Weights of a small GPT-style language model, trained from scratch on English Wikipedia: 12 layers.
Each number is 200 + 40 x the weight over its row's rms, rounded and kept within 0 to 999. Layers, rows and columns count from 0. The size before them is the row's rms in percent of the matrix's.

# layer 8 MLP up, 1792x448, rms 0.114, rows 633-641, columns 0-55
096,147,226,123,153,122,218,169,216,201,264,190,212,214,156,216,240,240,256,178,199,193,192,301,230,218,193,270,205,197,126,226,148,209,146,188,165,210,220,237,242,155,85,198,159,199,220,215,143,177,121,184,171,190,139,206,201
098,205,188,209,212,299,185,226,218,202,208,186,198,114,187,154,148,233,209,195,229,168,225,188,179,179,184,207,239,134,228,175,206,230,193,165,198,228,199,210,161,200,160,251,220,215,245,128,294,147,184,228,169,285,195,221,115
108,150,108,226,266,228,165,139,203,134,177,185,192,197,189,201,206,183,201,185,179,211,194,213,187,189,217,148,287,176,210,241,128,214,112,263,198,209,220,183,108,186,156,124,137,257,198,137,270,141,199,208,228,217,251,186,142
095,248,162,160,223,197,230,69,153,166,179,160,188,232,204,245,261,200,225,223,194,200,254,88,216,184,165,176,156,187,150,148,258,124,199,147,228,179,276,201,212,85,172,208,252,221,239,212,209,159,167,164,199,222,220,142,159
105,235,172,199,197,200,276,230,174,164,267,254,182,233,184,253,182,179,172,226,201,178,220,208,114,191,235,263,195,193,164,226,142,180,163,174,264,202,142,219,216,191,192,193,155,232,237,165,175,240,250,163,162,165,140,221,273
089,179,186,233,173,156,295,216,210,233,154,228,258,121,198,208,209,174,200,192,186,236,178,173,205,160,193,197,265,143,206,212,170,196,203,249,239,233,244,255,225,231,257,203,201,220,145,107,158,243,142,227,170,225,226,148,188
097,219,148,188,161,172,119,242,203,199,156,171,226,185,207,242,153,264,209,127,187,122,197,280,257,234,225,185,172,202,265,232,190,140,140,166,105,232,161,143,193,250,237,157,168,220,251,183,184,206,215,185,209,264,229,199,176
090,241,221,186,156,171,197,160,236,204,262,215,183,172,264,279,221,105,180,222,241,151,160,220,164,231,213,244,213,157,169,182,222,190,222,224,155,150,246,190,206,219,204,251,179,230,209,234,141,223,173,238,239,130,176,237,279
094,153,192,208,292,145,222,180,184,135,236,227,197,227,164,176,212,159,209,162,181,203,170,147,191,178,187,206,209,130,266,230,219,192,248,196,234,143,200,215,206,274,72,169,236,185,176,163,175,134,206,193,211,259,150,192,201
# layer 8 MLP down (transposed), 1792x448, rms 0.105, rows 633-640, columns 0-55
098,187,211,243,225,141,167,232,247,163,198,182,157,196,200,244,196,200,172,286,169,274,148,198,164,167,200,188,248,201,236,154,214,205,180,196,196,201,290,189,210,180,248,234,205,104,235,209,254,201,195,207,245,127,242,177,222
098,220,284,162,164,159,158,213,268,174,192,259,135,194,286,275,234,252,129,224,173,238,129,232,201,121,266,193,146,182,157,146,284,226,199,225,256,229,171,221,213,163,179,147,156,226,246,246,185,258,196,188,232,129,192,179,249
092,215,244,206,194,188,184,168,286,191,247,184,220,226,206,164,283,185,197,269,207,179,177,149,234,223,168,205,197,197,163,151,152,219,146,212,202,225,237,243,151,144,134,160,198,181,147,173,191,101,255,165,251,216,196,246,169
084,200,190,212,178,231,164,224,182,243,273,223,125,195,215,168,164,168,220,221,216,181,189,246,280,200,223,172,214,202,165,208,198,169,192,193,200,212,182,221,186,185,215,214,145,165,222,169,183,158,184,272,211,170,170,209,281
098,219,199,177,199,175,263,188,115,225,265,227,292,202,229,190,127,139,201,206,190,143,166,188,281,263,302,144,201,199,255,232,178,150,157,182,195,165,167,218,233,219,199,171,213,160,219,184,153,170,209,190,237,129,113,254,217
094,244,210,218,188,270,208,189,230,191,159,199,165,164,178,176,154,253,193,223,136,194,251,226,180,199,175,193,159,164,204,232,180,122,120,205,245,149,213,240,189,268,232,200,172,182,165,252,237,194,287,250,111,229,161,247,247
091,190,232,183,185,145,212,221,163,236,214,204,192,267,190,192,265,245,174,269,230,235,155,212,146,159,155,227,184,157,169,240,192,221,177,208,182,216,204,211,223,178,182,138,268,228,162,164,206,218,254,200,168,251,288,263,283
093,201,209,246,219,164,184,194,192,270,178,138,233,225,173,122,101,295,193,179,80,266,215,233,229,193,260,182,156,246,210,230,153,222,207,189,183,207,189,268,229,170,202,204,236,215,168,177,247,139,248,182,192,258,213,193,220
# layer 8 MLP gate, 1792x448, rms 0.11, rows 634-641, columns 0-55
095,226,237,162,126,189,201,276,181,172,163,206,194,173,216,210,151,207,178,187,115,230,198,231,214,199,136,159,150,216,184,189,215,236,270,206,146,241,131,171,162,207,201,149,133,178,203,238,212,273,201,223,137,196,276,190,145
110,204,173,219,210,273,178,79,228,144,201,226,169,274,248,185,209,168,235,206,216,210,212,171,294,252,206,161,200,194,192,114,210,222,159,224,197,215,254,193,122,228,214,125,191,215,215,175,250,116,219,182,220,172,188,215,153
098,241,214,246,221,191,146,216,170,251,252,166,139,158,194,167,112,149,189,245,183,189,175,218,242,228,208,196,237,171,167,190,211,216,198,173,157,217,223,183,156,253,216,190,160,216,213,198,151,140,255,228,220,176,154,210,223
108,189,214,167,241,191,120,170,309,174,123,161,204,203,248,130,169,269,253,152,154,155,136,157,333,144,201,122,194,257,227,177,172,225,231,201,216,202,169,165,221,215,249,258,232,204,190,214,264,207,162,208,148,240,250,118,174
098,103,212,197,199,201,154,154,161,144,135,150,115,178,215,221,173,205,219,222,149,260,156,151,153,175,230,213,179,230,236,223,185,245,123,206,145,229,169,195,179,219,238,198,174,168,149,213,174,204,219,193,186,172,210,201,232
096,198,171,197,212,176,271,172,200,136,229,202,158,110,206,188,191,241,165,174,99,222,179,207,258,160,147,220,218,137,209,147,282,196,190,210,192,266,299,209,155,140,180,212,150,193,206,237,200,225,213,254,200,199,201,182,206
097,179,247,264,140,195,183,237,246,290,204,188,152,195,241,112,125,263,225,181,108,252,288,168,254,265,260,141,146,327,186,173,169,243,249,215,191,215,236,182,269,160,207,209,188,240,184,263,218,186,173,155,232,191,228,166,223
095,242,196,143,252,190,206,246,242,184,253,173,160,197,187,197,166,222,244,220,168,157,188,196,224,231,242,222,148,221,291,185,221,252,180,228,309,183,255,152,177,177,288,227,250,232,155,212,219,200,177,197,195,216,218,144,158